Weights of a small transformer language model: 135M tokens.
Each number is 50 + 12 x the weight over its row's rms, rounded and kept within 0 to 99. Layers, rows and columns count from 0. The size before them is the row's rms in percent of the matrix's.

# up: layer 6 MLP up, 512x160, rms 0.267, rows 311-353, columns 80-159
# down: layer 6 MLP down (transposed), 512x160, rms 0.0838, rows 311-352, columns 80-159
up311 120:70 61 65 52 59 24 62 45 41 48 57 54 20 56 38 54 61 56 41 42 60 55 54 50 57 49 80 31 53 62 46 71 45 65 53 52 36 46 63 63 68 56 44 47 51 35 37 58 47 57 53 48 51 46 52 45 29 65 62 38 57 66 42 60 50 36 23 50 52 56 56 35 51 59 71 50 38 65 41 40
down311 123:52 37 40 53 52 44 62 45 29 54 36 26 48 63 50 42 44 45 58 43 45 37 37 43 65 18 53 40 42 57 43 47 57 51 52 18 61 79 41 44 62 43 57 52 47 63 58 63 37 52 58 48 64 60 39 33 52 29 48 52 67 57 39 50 30 57 62 70 58 58 59 31 56 48 50 63 51 50 39 23
up312 088:70 58 25 73 55 56 52 61 44 54 60 50 38 66 57 60 62 28 25 68 29 39 45 40 69 71 55 27 66 39 37 37 25 55 44 61 56 44 41 40 50 63 51 49 75 42 45 49 47 51 48 36 51 33 36 65 40 45 65 63 36 45 61 33 32 41 44 37 53 52 38 48 29 55 51 45 62 38 50 51
down312 093:48 47 26 65 66 50 57 34 38 49 66 52 47 47 36 54 63 55 45 54 51 59 42 38 69 66 54 39 29 49 50 34 45 51 41 59 59 61 41 49 44 32 44 46 44 37 50 41 60 58 36 51 52 61 47 62 66 64 61 61 50 52 37 64 42 40 30 45 72 45 39 42 55 63 49 66 72 57 61 59
up313 108:38 35 56 70 46 45 68 37 45 47 45 57 23 57 27 30 24 68 67 22 50 61 40 65 44 47 68 42 51 41 55 55 51 41 57 51 51 51 48 62 44 64 68 43 66 57 44 64 29 50 44 59 53 29 62 38 62 47 57 58 49 38 49 42 40 20 37 38 62 47 63 60 50 56 56 60 62 27 35 54
down313 093:50 44 36 54 49 51 51 51 33 62 34 34 61 73 73 40 52 48 46 48 46 54 37 32 54 38 47 53 63 61 49 60 40 32 44 51 63 42 43 58 33 32 52 47 34 36 41 44 58 45 37 37 28 39 39 54 48 43 46 41 37 44 31 43 48 65 31 45 38 37 39 25 55 44 54 50 70 55 49 40
up314 108:70 50 63 54 59 40 50 48 60 60 38 42 52 41 32 53 32 59 31 68 56 46 42 52 50 47 52 55 32 70 32 36 52 48 64 62 48 38 62 48 61 43 52 56 64 49 29 53 65 68 58 44 58 44 40 50 50 47 47 39 53 32 42 70 52 39 66 45 37 28 78 28 32 44 48 43 75 52 51 40
down314 118:63 56 48 58 52 66 41 56 51 61 56 44 73 49 48 49 58 51 28 52 80 72 43 46 48 54 35 48 75 61 41 58 52 13 59 39 46 36 55 61 55 35 52 53 37 55 41 36 64 45 58 45 55 42 69 46 40 40 11 53 38 61 39 30 34 38 59 54 51 79 49 45 61 49 59 60 35 38 49 30
up315 142:44 68 46 72 25 57 56 52 63 51 52 51 49 48 41 51 47 52 41 56 51 42 53 37 43 48 68 52 60 55 48 23 26 38 27 82 85 37 51 32 54 43 48 70 48 36 46 47 44 46 51 44 44 42 56 72 57 56 47 62 45 50 38 53 26 55 51 35 60 39 14 32 26 51 41 57 78 54 46 48
down315 136:56 62 46 57 41 37 45 45 57 54 59 45 38 63 32 45 50 47 57 35 32 47 40 48 58 36 65 59 38 69 71 59 32 62 42 48 64 05 57 47 53 36 79 42 46 56 65 71 45 42 44 27 45 60 55 69 51 46 39 41 48 46 33 66 57 66 54 41 51 23 44 31 61 62 57 50 53 49 48 36
up316 092:61 54 47 46 39 48 60 57 42 81 32 55 50 42 51 52 38 31 55 36 43 49 24 65 62 48 65 52 50 69 68 54 31 49 39 74 50 45 36 40 61 51 24 52 58 41 35 26 45 59 47 50 68 61 71 48 42 44 48 30 67 38 67 41 61 51 49 69 23 46 60 58 61 62 55 55 66 58 46 54
down316 100:69 38 66 47 54 59 69 34 55 42 59 41 54 71 52 61 59 46 56 56 32 59 51 51 45 63 41 70 40 35 46 66 60 43 56 52 61 31 48 68 29 55 52 70 53 65 35 34 30 39 40 38 55 33 53 43 53 48 51 45 30 60 49 68 48 49 70 52 50 44 57 56 44 23 45 52 56 63 23 42
up317 093:62 43 32 35 61 54 51 50 30 43 54 45 36 53 42 54 32 54 40 53 60 52 47 79 47 42 48 22 51 47 65 83 45 61 52 67 50 43 75 53 41 43 37 62 55 61 42 48 35 48 44 59 58 77 49 53 56 38 52 79 47 57 52 53 44 51 47 57 52 55 64 25 38 60 63 27 47 51 54 63
down317 096:57 26 55 36 45 36 44 66 54 84 62 56 30 62 46 29 57 56 56 42 44 49 59 47 60 57 43 47 65 52 45 44 43 56 62 50 53 69 61 48 49 37 31 59 48 63 43 59 37 68 35 35 77 51 56 58 56 46 61 26 55 56 46 36 51 55 36 63 60 32 48 55 53 58 40 68 61 32 36 82
up318 092:35 36 43 42 64 50 49 46 40 50 44 70 33 36 34 61 55 45 62 60 48 73 77 53 38 63 38 56 57 37 62 22 51 61 67 31 31 42 45 42 41 52 27 63 50 60 51 69 54 45 87 48 37 50 46 60 26 60 51 57 72 47 52 50 46 48 53 73 38 36 44 57 41 37 63 63 71 47 50 40
down318 093:44 48 56 41 73 64 51 64 60 63 60 39 55 59 58 41 79 55 51 49 25 41 36 60 51 67 47 77 48 43 60 78 40 32 50 39 34 52 44 65 39 42 49 51 50 47 26 39 52 36 43 24 55 46 26 56 59 63 43 53 17 46 41 31 41 47 44 71 58 42 70 40 58 51 35 51 60 31 58 54
up319 106:34 32 24 39 50 33 51 53 32 79 42 58 46 60 46 60 31 58 28 50 38 32 52 66 80 51 60 53 41 61 32 49 52 55 56 52 34 62 50 74 57 65 51 49 53 46 61 46 51 83 54 44 35 44 55 65 55 59 50 45 47 65 38 45 47 53 42 59 46 42 52 29 43 27 49 52 39 44 54 41
down319 100:47 61 34 39 42 62 38 54 35 41 49 51 58 24 38 36 47 33 63 50 72 60 54 47 50 56 56 63 72 55 65 41 47 45 51 41 62 37 48 43 54 51 59 45 42 49 48 46 44 24 43 24 41 36 48 61 52 49 52 54 66 59 41 63 63 43 61 47 38 66 34 52 48 58 67 15 53 48 63 51
up320 103:53 47 57 52 48 55 36 55 51 33 35 77 70 38 40 54 36 52 44 59 53 61 44 39 24 61 33 37 68 56 40 54 59 32 55 60 42 42 51 55 35 30 55 48 66 20 56 37 45 47 58 57 49 37 50 36 67 48 45 60 52 63 49 15 35 34 50 40 40 56 32 34 61 50 38 49 53 54 35 57
down320 103:39 70 44 60 67 67 40 52 49 70 46 54 56 34 53 52 67 47 50 57 51 78 68 48 31 44 57 61 52 75 43 40 64 41 62 58 64 47 58 52 51 62 50 26 41 42 42 48 42 35 57 55 70 38 57 39 47 26 23 46 46 58 50 55 54 41 48 43 60 67 34 53 44 73 50 52 59 43 56 55
up321 106:59 41 54 64 39 61 22 65 62 49 38 52 54 49 38 40 62 51 45 47 42 48 59 44 42 55 52 41 44 76 36 40 56 69 45 53 43 48 63 50 58 67 36 53 60 41 46 62 40 62 42 49 31 56 41 50 53 57 65 48 48 42 34 67 36 43 33 49 53 69 43 41 68 32 56 68 47 71 34 72
down321 110:66 53 62 53 47 47 38 58 28 55 53 34 44 45 58 57 44 48 51 74 53 62 43 46 43 56 30 42 38 63 23 42 68 36 70 49 51 45 54 49 43 59 61 60 49 53 40 36 52 33 33 51 52 59 33 47 67 57 47 58 48 44 51 34 43 59 42 49 71 70 52 60 66 59 62 70 42 60 51 56
up322 103:30 42 48 36 67 63 55 60 60 39 56 41 41 64 49 75 39 59 36 46 19 42 57 61 64 62 58 56 21 26 40 59 56 55 62 66 66 31 47 52 55 53 65 53 57 30 39 28 40 71 50 41 42 53 72 75 59 40 44 47 33 64 67 48 52 43 49 57 54 34 53 39 55 61 33 70 57 37 34 79
down322 113:38 30 53 66 54 72 53 58 50 49 58 51 56 41 48 43 81 44 70 55 44 35 43 62 44 46 54 48 37 59 51 30 53 40 69 37 50 47 45 38 50 51 40 61 56 48 37 41 59 30 50 63 35 38 56 54 40 66 76 42 48 40 33 70 61 60 54 61 61 49 71 67 77 40 44 68 59 50 60 77
up323 121:30 51 55 51 26 59 75 52 52 48 59 58 44 40 52 42 52 62 36 57 57 52 55 65 37 54 62 50 40 30 43 51 59 44 44 68 49 38 44 43 39 51 55 67 50 42 55 57 33 57 59 48 60 53 47 43 68 72 49 47 41 42 47 46 58 82 54 48 50 35 52 58 52 54 28 82 60 35 55 54
down323 127:30 44 59 51 37 57 66 52 72 38 64 62 39 45 60 52 45 36 30 38 59 31 69 42 31 41 57 64 64 51 68 48 49 53 67 47 52 25 41 54 28 44 46 56 49 38 61 56 43 53 45 61 77 48 46 29 38 42 65 52 41 44 62 51 65 40 61 73 53 46 37 46 35 36 47 53 54 64 43 61
up324 108:60 55 48 55 42 46 36 41 65 33 69 39 77 55 51 49 48 35 47 59 52 55 67 39 54 68 48 42 48 33 32 57 54 22 50 74 42 60 60 56 42 49 35 54 45 49 32 57 51 54 52 58 44 56 62 56 32 62 39 41 43 37 51 45 40 49 57 41 58 59 64 38 58 45 68 63 23 48 44 50
down324 099:50 46 38 64 53 53 64 40 30 38 38 59 29 45 43 71 53 40 59 45 33 40 16 49 60 57 37 38 53 46 58 64 35 51 40 44 45 37 62 63 59 34 50 43 50 44 40 35 60 56 70 34 47 51 49 68 36 61 63 57 54 54 73 30 58 50 49 60 44 44 53 42 30 54 51 42 59 69 62 47
up325 121:55 55 62 41 44 56 56 35 48 57 32 43 47 65 44 73 65 58 33 50 61 60 36 62 71 66 50 33 43 38 71 66 45 48 56 63 61 51 45 62 49 47 30 76 63 57 37 47 69 64 52 49 64 65 49 54 66 17 62 59 63 70 60 42 39 38 53 34 45 76 49 79 46 67 77 64 38 36 59 49
down325 135:26 61 64 54 60 57 56 41 28 64 33 40 45 63 58 54 44 83 41 62 76 67 49 49 78 54 34 41 43 45 53 52 61 49 41 57 67 56 46 59 40 48 50 46 63 57 41 41 38 39 53 72 42 49 49 55 67 39 57 49 63 60 54 28 33 64 67 33 60 60 54 56 50 70 46 64 42 53 43 57
up326 103:42 44 45 46 45 59 44 41 38 71 29 59 38 36 46 41 46 53 45 56 69 62 38 53 53 49 42 65 50 49 30 29 45 59 67 70 58 41 38 37 55 26 57 56 54 50 56 61 42 41 36 36 53 57 57 77 32 73 43 55 54 52 47 31 36 54 37 31 58 57 28 57 47 49 52 25 41 40 25 36
down326 106:59 40 49 61 64 71 45 66 57 35 46 73 49 59 44 54 52 83 43 54 39 37 36 56 50 45 34 57 64 83 61 67 62 53 63 33 63 38 61 45 49 38 57 46 53 41 40 55 38 63 35 56 65 51 37 30 49 52 26 41 38 49 44 62 68 70 47 35 48 25 41 50 51 36 48 53 57 51 49 51
up327 094:36 64 50 49 49 66 49 56 51 37 52 63 42 60 63 47 38 53 43 64 48 33 40 65 62 50 43 39 42 50 66 65 41 68 46 55 56 45 58 48 77 57 37 39 32 49 48 39 19 58 51 29 73 77 59 53 60 65 39 42 52 38 18 36 53 22 43 40 60 65 55 52 17 56 37 66 51 71 34 57
down327 090:43 52 48 49 47 45 65 45 31 59 48 32 55 62 70 34 45 47 61 41 68 49 40 38 43 51 42 55 65 52 35 47 71 44 41 61 48 51 47 65 39 49 42 44 37 25 45 54 47 53 30 60 59 44 25 56 44 50 28 50 38 74 53 55 59 49 77 55 47 61 60 49 64 39 60 60 56 51 59 56
up328 091:52 61 40 61 56 27 55 48 73 37 63 51 63 48 60 35 39 54 48 46 55 66 56 65 74 58 39 51 37 71 55 47 48 61 61 46 65 46 59 59 64 60 69 62 61 68 32 31 61 63 27 41 35 61 59 41 18 54 41 42 41 63 55 52 41 56 33 59 45 45 35 41 50 66 57 70 58 50 63 40
down328 093:51 37 47 39 40 52 69 49 58 50 35 21 45 58 59 47 64 50 39 46 50 65 62 33 41 54 67 65 44 61 61 38 61 41 65 71 58 36 29 59 40 46 40 49 63 59 40 58 48 58 34 42 33 33 50 56 36 52 31 52 57 84 44 48 46 58 32 55 56 41 38 48 38 60 52 43 42 58 48 45
up329 118:55 58 66 59 58 75 54 58 57 41 50 82 56 44 71 59 52 57 63 49 32 65 37 48 38 58 63 35 53 37 61 32 60 29 75 44 35 61 48 40 63 43 54 41 48 48 27 52 57 54 53 59 58 48 59 48 48 63 77 54 49 44 56 43 30 50 42 51 35 36 46 37 42 37 45 52 33 57 60 56
down329 118:46 22 45 42 62 65 65 48 54 58 62 45 36 51 51 69 43 54 37 59 41 37 49 46 41 47 54 53 60 59 53 24 54 50 60 39 42 41 42 44 39 49 47 58 28 43 44 27 48 50 54 57 51 33 26 48 70 44 39 54 38 64 34 43 61 52 45 39 46 52 79 53 39 48 41 34 52 58 72 41
up330 148:46 39 41 64 42 58 48 23 61 53 59 57 58 53 54 65 50 45 42 57 58 41 42 60 25 57 62 49 54 62 54 39 40 38 45 66 39 28 45 28 59 47 45 64 50 37 54 44 31 61 57 37 50 66 53 49 62 44 71 58 39 53 54 49 49 53 54 31 35 58 37 59 44 43 31 43 70 42 45 54
down330 145:50 63 42 51 44 67 39 54 45 49 63 49 55 39 43 52 34 39 62 50 59 49 52 42 66 55 43 49 71 87 47 36 55 48 43 59 47 20 34 29 51 42 58 36 31 44 29 49 57 49 63 38 44 46 58 46 71 43 60 62 57 41 44 64 46 67 47 34 42 64 35 65 41 37 50 47 54 51 61 59
up331 124:49 66 58 26 51 57 53 42 56 58 64 56 28 59 48 40 59 38 53 52 49 67 55 18 34 44 63 61 48 48 59 37 47 50 50 50 52 37 56 42 58 48 37 54 77 67 68 32 70 50 55 32 46 34 52 36 61 79 65 73 38 52 44 45 23 55 32 44 34 58 57 57 64 61 38 41 43 45 49 51
down331 113:43 69 58 39 40 84 44 34 87 35 51 44 30 62 55 34 50 57 44 45 53 53 29 32 42 48 70 49 51 55 46 57 56 53 48 27 52 44 49 71 56 63 61 40 58 50 62 43 52 59 41 37 41 63 36 58 50 54 60 61 57 49 39 53 53 52 40 49 44 70 40 28 50 46 37 55 68 56 49 28
up332 104:36 52 50 44 38 62 46 36 58 39 48 41 32 53 60 90 63 46 36 54 63 39 31 43 46 30 46 58 46 44 39 40 38 48 46 45 63 60 64 33 59 70 44 51 28 54 48 45 64 30 54 49 49 48 47 35 65 33 53 37 41 53 38 35 56 48 50 55 36 45 49 71 70 40 40 69 45 59 55 73
down332 093:53 39 42 76 61 56 55 51 44 61 36 56 45 53 39 73 38 36 51 77 43 75 33 53 46 53 67 45 50 55 58 51 31 56 53 55 46 69 48 62 52 41 58 30 57 34 40 37 75 66 59 46 56 53 43 69 39 59 59 69 57 65 57 41 40 51 45 39 61 47 68 34 42 32 38 58 59 60 35 54
up333 092:33 53 53 66 71 48 54 73 30 41 46 43 70 49 33 38 70 50 47 53 49 43 40 45 46 60 41 53 49 43 60 51 37 75 49 48 51 37 45 31 49 40 28 69 51 49 60 42 48 62 36 41 27 55 60 47 53 56 71 42 22 29 48 52 42 60 67 57 25 40 43 63 52 50 54 41 39 47 65 44
down333 086:41 47 54 59 61 70 42 35 40 51 37 63 60 72 59 59 53 41 36 51 35 53 25 51 46 55 32 30 55 64 36 56 52 51 56 71 40 66 52 82 49 39 57 45 53 24 52 34 70 58 61 43 52 28 33 44 40 62 64 65 36 55 40 56 51 62 62 55 46 71 41 53 61 43 57 44 66 56 43 59
up334 088:53 61 50 43 50 38 46 50 52 41 55 48 50 75 60 36 56 67 59 47 45 25 51 58 59 34 24 60 60 49 71 46 32 52 59 49 42 50 74 63 39 52 51 54 49 47 43 51 53 76 32 34 44 81 46 40 47 36 54 65 44 73 79 38 33 60 37 61 40 31 47 42 58 47 40 61 55 48 53 53
down334 097:71 40 58 25 43 58 44 77 45 60 35 53 41 40 40 41 38 59 48 40 55 34 53 72 47 17 53 76 47 55 66 31 53 45 50 44 58 53 48 38 49 60 32 54 42 44 35 69 51 76 43 58 65 51 54 64 61 53 56 38 64 64 60 46 45 55 61 50 41 57 45 45 52 45 44 45 33 64 62 58
up335 094:65 44 52 59 67 57 49 50 48 58 39 60 56 62 46 55 24 57 55 66 63 49 51 53 56 55 62 49 44 47 57 67 33 39 57 70 52 57 33 54 23 43 33 49 46 43 58 47 51 70 33 55 34 65 41 55 56 45 74 73 69 62 56 66 31 54 72 43 51 35 52 43 29 43 50 51 70 52 54 40
down335 103:43 36 49 50 57 58 62 53 63 71 71 47 45 45 60 66 47 30 43 31 57 51 36 35 52 55 33 56 54 47 48 55 61 74 63 43 28 43 33 51 50 51 68 66 48 33 70 44 34 54 46 46 54 48 52 44 37 40 39 45 45 46 36 46 32 25 38 48 44 81 64 31 50 35 47 55 51 54 53 69
up336 099:56 47 43 23 00 32 49 42 40 34 55 50 47 65 54 33 50 67 51 48 63 49 63 64 62 52 88 54 55 41 55 61 76 53 56 64 44 40 41 48 58 62 53 50 39 63 60 49 58 66 36 50 45 62 47 68 48 71 49 66 58 55 63 53 35 55 65 51 42 59 48 58 48 52 52 33 44 46 59 56
down336 102:34 39 43 39 42 48 53 44 55 50 43 46 47 76 46 55 67 45 61 39 51 62 46 59 68 19 80 65 39 52 53 56 58 58 47 48 52 42 44 36 59 60 46 32 45 51 51 45 47 64 62 63 46 61 51 58 48 64 58 48 42 52 54 55 43 45 72 42 32 39 63 51 46 40 46 54 33 28 62 35
up337 096:53 69 42 66 71 43 53 41 46 56 36 66 51 58 39 48 47 35 46 48 47 49 60 65 49 60 53 74 35 41 51 67 60 53 37 45 41 47 62 36 50 56 72 45 65 50 47 40 51 37 54 52 60 64 49 53 30 63 57 64 53 57 51 64 41 49 37 43 44 59 66 36 46 52 53 59 64 44 68 49
down337 092:47 50 41 46 32 51 46 58 40 44 53 38 46 58 56 37 57 54 53 39 50 51 39 56 39 51 63 69 56 37 44 49 45 52 44 90 39 31 41 40 51 50 57 48 76 49 27 65 55 29 67 37 49 65 52 50 60 72 37 52 41 55 26 36 60 45 63 52 56 42 77 42 68 47 32 46 52 77 62 47
up338 081:46 16 62 54 54 62 46 54 51 32 40 43 51 54 35 48 45 44 47 50 40 46 61 35 42 37 45 38 45 49 46 42 29 42 39 77 28 52 42 31 49 30 71 48 35 67 63 42 50 38 49 60 42 48 55 45 46 45 60 41 67 47 63 36 32 48 51 41 48 22 55 54 43 49 40 73 36 36 49 76
down338 087:71 25 54 36 57 43 56 42 60 62 39 45 36 43 54 59 40 55 34 58 59 48 43 67 25 62 51 56 35 55 51 45 57 53 57 49 77 53 47 59 37 46 40 38 32 39 56 54 18 50 32 37 71 36 34 43 46 59 44 73 38 53 65 49 33 42 65 52 41 56 46 47 46 56 66 38 72 69 47 35
up339 088:46 67 73 52 48 42 66 45 51 58 59 59 63 30 30 67 38 24 49 60 43 77 31 55 47 36 59 41 45 65 53 39 38 46 62 73 21 61 55 44 42 57 39 48 38 44 38 57 35 32 36 48 43 25 50 62 59 42 54 45 59 57 59 38 66 70 50 56 47 51 44 40 42 59 41 50 64 45 62 38
down339 071:47 60 44 63 45 50 49 54 59 40 61 50 56 68 29 41 63 46 48 45 49 50 51 43 67 69 57 51 32 37 49 54 46 53 41 36 57 49 59 79 56 40 37 64 68 68 62 35 46 70 50 38 30 79 78 45 62 65 56 57 47 48 63 61 35 34 57 58 55 27 55 52 79 56 54 38 42 45 23 80
up340 112:56 63 64 46 43 37 55 67 43 54 45 64 66 52 49 53 43 67 50 58 24 44 56 66 42 39 27 45 32 35 40 69 52 48 60 57 43 77 63 30 33 44 49 52 66 67 69 56 42 54 53 69 52 48 43 54 77 44 41 50 51 39 59 58 35 45 53 36 33 50 68 34 63 41 43 61 54 36 51 44
down340 111:31 61 52 52 64 47 73 58 61 49 38 67 45 61 62 62 50 33 58 41 62 62 34 47 66 61 45 62 50 46 72 47 44 60 43 38 66 55 50 54 64 50 44 46 38 45 42 23 72 36 55 75 74 42 50 43 52 50 32 63 61 68 47 42 53 50 67 70 48 41 56 37 61 56 63 19 57 57 48 56
up341 096:59 49 69 59 53 56 32 24 46 60 65 59 53 40 71 58 56 57 57 69 46 59 38 62 77 60 55 44 51 41 56 60 51 48 60 46 56 59 60 36 34 48 43 28 64 66 59 31 44 52 47 49 40 44 47 37 25 39 57 42 42 50 59 68 66 32 54 62 58 61 53 24 56 42 50 53 35 46 52 50
down341 103:29 50 60 62 54 64 60 52 47 57 36 37 53 73 45 47 58 54 29 88 69 50 35 54 53 52 45 41 52 53 32 62 46 42 49 40 54 43 46 47 48 30 57 47 43 45 49 61 34 38 31 53 29 41 33 35 50 38 27 49 32 38 45 27 29 30 55 43 46 46 42 35 50 46 55 36 71 57 56 48
up342 086:38 52 44 30 72 61 76 37 54 71 41 64 39 29 53 79 52 56 48 56 51 57 36 49 43 47 27 63 58 59 41 43 35 67 46 52 55 44 59 42 47 61 55 69 53 56 54 54 58 45 45 47 55 33 64 36 55 42 60 59 52 43 59 59 58 54 72 37 68 60 47 50 45 60 43 50 21 57 67 28
down342 067:54 57 55 62 54 41 48 53 54 52 54 36 45 52 50 55 86 39 65 58 61 58 56 64 69 67 58 48 42 31 50 46 29 65 55 72 47 73 41 58 34 48 58 60 67 68 64 40 47 49 60 43 37 66 40 52 50 53 68 29 41 52 44 49 27 51 37 30 47 39 50 47 69 57 55 34 44 46 47 57
up343 115:50 43 53 58 41 50 48 45 42 45 51 59 58 78 35 61 63 71 61 51 51 61 51 25 48 54 56 65 48 54 64 41 43 61 63 28 42 26 44 43 61 31 28 69 31 56 55 66 48 62 37 40 72 55 63 60 39 36 41 41 47 57 53 62 60 45 38 50 57 61 61 54 35 44 35 64 68 67 37 64
down343 111:48 52 47 47 37 65 55 58 86 59 57 49 39 65 58 49 64 46 57 61 17 58 87 53 49 32 57 62 55 43 52 40 48 45 49 57 41 69 47 47 55 32 42 51 45 57 45 80 64 37 28 48 41 40 59 50 38 51 51 46 64 50 41 40 52 57 44 46 31 54 33 33 48 56 64 52 50 55 31 63
up344 105:57 56 58 48 64 47 51 45 49 36 43 71 62 56 58 46 24 64 68 46 41 70 42 30 63 57 43 36 58 60 75 53 55 53 61 33 57 52 56 51 52 62 69 68 51 66 66 50 41 61 53 45 53 53 51 55 64 47 46 41 44 55 38 31 54 49 61 32 63 44 59 55 69 66 31 44 66 60 62 49
down344 118:61 43 32 58 56 65 53 44 37 45 46 69 51 27 21 51 34 58 51 55 60 52 67 30 44 43 63 51 26 57 39 53 55 58 42 57 42 55 32 58 57 60 50 53 33 37 50 55 45 35 52 56 42 55 44 32 41 60 50 44 50 38 35 56 64 54 51 39 50 61 62 59 57 36 70 53 65 78 47 30
up345 066:33 53 51 48 36 40 48 71 33 50 30 36 37 51 51 51 45 77 58 54 46 63 50 29 42 46 51 37 29 63 62 53 39 46 49 53 43 33 37 54 30 51 23 61 37 28 40 45 60 63 48 49 57 67 54 41 42 38 46 39 52 49 61 44 65 54 54 66 38 52 55 49 67 43 50 52 52 40 45 57
down345 068:75 48 53 51 34 48 45 47 44 45 58 61 54 45 60 42 53 33 48 42 42 63 50 53 59 55 45 34 42 21 49 45 61 37 37 61 58 60 50 53 37 65 38 49 59 53 72 62 57 27 30 67 41 58 52 31 35 54 56 46 33 49 65 51 58 64 44 38 48 59 64 49 57 52 61 46 35 38 24 47
up346 086:46 61 44 59 46 59 51 56 45 41 50 72 64 57 48 55 49 34 36 73 42 50 53 54 64 62 59 42 56 41 76 46 50 37 45 49 48 57 45 50 49 47 55 41 86 47 33 48 49 66 71 28 91 49 39 51 76 50 56 55 64 31 46 62 32 49 52 68 52 38 45 63 37 53 62 51 62 36 60 51
down346 092:50 30 39 54 67 58 47 45 47 64 38 42 51 50 40 59 58 62 39 59 52 56 41 62 44 55 48 51 74 74 35 33 70 54 44 54 48 41 56 48 57 36 63 51 48 43 48 67 37 34 41 50 48 48 25 58 47 57 36 38 36 43 28 41 42 51 73 51 47 50 41 42 55 36 56 58 59 46 44 45
up347 086:25 55 80 62 37 42 39 50 67 64 49 44 66 45 56 57 48 50 32 62 42 44 38 35 50 41 56 52 72 48 39 40 39 38 50 48 33 52 51 44 74 46 66 42 51 55 30 44 53 58 50 60 42 44 62 38 37 65 53 63 59 76 45 55 72 46 45 43 38 57 63 39 50 51 63 44 53 43 32 58
down347 068:62 46 32 42 46 55 66 41 47 62 71 57 43 50 33 58 66 44 69 47 44 52 70 57 68 57 50 41 38 35 48 43 60 58 65 47 46 57 56 57 44 34 47 58 59 50 48 47 41 50 53 39 30 62 58 64 64 42 71 32 62 34 55 51 28 47 36 55 58 55 36 59 63 64 53 34 37 53 35 70
up348 092:62 46 77 50 33 42 54 77 58 48 59 33 48 35 61 44 72 65 54 52 68 46 27 27 59 57 44 46 39 38 69 52 48 54 56 51 46 42 47 49 66 41 47 37 52 48 54 43 48 40 53 69 35 51 62 74 56 71 61 36 34 62 48 40 45 40 44 42 50 64 48 58 26 59 52 52 42 47 27 35
down348 104:52 57 60 38 63 58 37 39 49 72 37 46 45 68 58 56 52 44 28 58 65 26 72 53 75 41 46 75 57 51 47 53 51 47 51 32 41 48 41 67 46 73 65 41 42 48 52 47 35 44 53 43 59 52 58 23 56 41 49 37 61 58 47 52 47 55 41 58 49 56 41 25 67 34 41 49 43 43 51 53
up349 091:57 71 62 46 30 51 57 52 53 76 45 74 57 53 45 34 65 30 61 63 76 59 47 51 55 34 35 35 29 39 50 41 48 51 56 27 48 46 50 60 61 41 36 47 71 70 44 52 48 43 58 63 39 54 64 40 53 39 49 46 60 54 38 35 57 59 27 61 49 75 25 29 35 50 58 60 60 40 39 37
down349 092:40 35 25 77 60 47 57 33 37 59 49 48 30 18 67 61 44 56 39 72 46 23 64 53 60 40 49 35 43 65 53 60 57 55 47 49 51 35 60 77 43 54 41 54 30 30 26 43 48 55 52 38 54 33 36 43 45 51 51 27 26 63 68 58 47 56 51 50 40 32 57 61 32 46 38 48 40 40 83 33
up350 104:58 43 44 46 53 32 37 63 45 43 76 62 53 51 53 58 63 68 52 51 53 42 51 50 44 60 69 46 54 53 29 60 67 51 30 56 39 48 65 55 47 66 50 66 66 38 52 33 64 51 53 49 35 73 64 44 42 44 56 56 51 34 39 54 54 31 37 26 60 38 58 23 48 52 52 71 57 21 42 50
down350 104:43 40 46 77 59 48 59 46 73 58 47 35 26 59 49 75 33 40 36 45 68 54 36 44 30 58 33 32 65 60 66 47 54 37 47 48 54 43 32 61 50 43 49 29 60 46 47 62 30 34 72 34 52 52 46 54 47 44 42 24 61 48 53 34 44 59 47 52 25 38 54 45 46 51 37 26 24 51 52 40
up351 080:69 44 31 64 66 55 41 45 70 36 70 55 44 51 63 28 47 41 47 62 44 55 31 63 17 36 62 46 48 63 40 50 52 67 32 57 50 50 25 72 74 53 44 64 38 52 60 61 66 52 66 57 54 42 49 54 74 62 51 47 61 57 59 50 60 50 50 50 49 46 55 25 36 73 41 51 34 52 69 40
down351 071:58 36 60 55 35 55 59 72 51 56 39 52 44 52 44 61 82 55 53 52 73 73 65 40 50 49 55 61 34 29 45 50 57 52 57 64 60 45 50 45 39 66 52 64 61 44 49 55 40 33 54 66 51 62 59 52 38 48 61 36 51 55 63 74 37 34 31 41 58 62 43 69 57 48 75 60 44 49 43 64
up352 100:52 59 57 42 59 75 73 47 72 48 48 43 63 34 32 53 54 62 40 43 35 39 57 55 52 71 47 44 36 45 53 70 49 46 63 35 48 00 43 64 65 58 41 44 35 53 31 53 37 49 43 43 58 39 28 65 50 56 41 54 69 44 53 32 53 57 54 39 60 50 41 62 55 41 38 54 43 50 36 71
down352 103:46 40 39 51 65 36 36 47 64 68 55 53 47 66 59 51 40 32 71 34 47 60 40 37 60 30 37 48 67 51 40 36 50 65 28 50 61 86 69 46 62 29 49 45 60 51 71 20 54 70 69 43 48 39 54 54 29 62 56 54 69 57 59 48 56 49 64 43 55 40 39 62 41 69 48 43 58 59 48 50
up353 087:41 66 45 64 44 39 68 28 53 44 47 47 32 47 57 39 33 48 52 48 39 66 45 46 38 37 58 54 53 60 49 57 34 35 48 56 46 62 48 41 51 54 50 46 55 17 44 40 60 65 67 46 65 75 44 33 52 37 42 54 24 67 58 46 66 47 33 44 47 53 50 30 40 60 68 37 52 54 78 37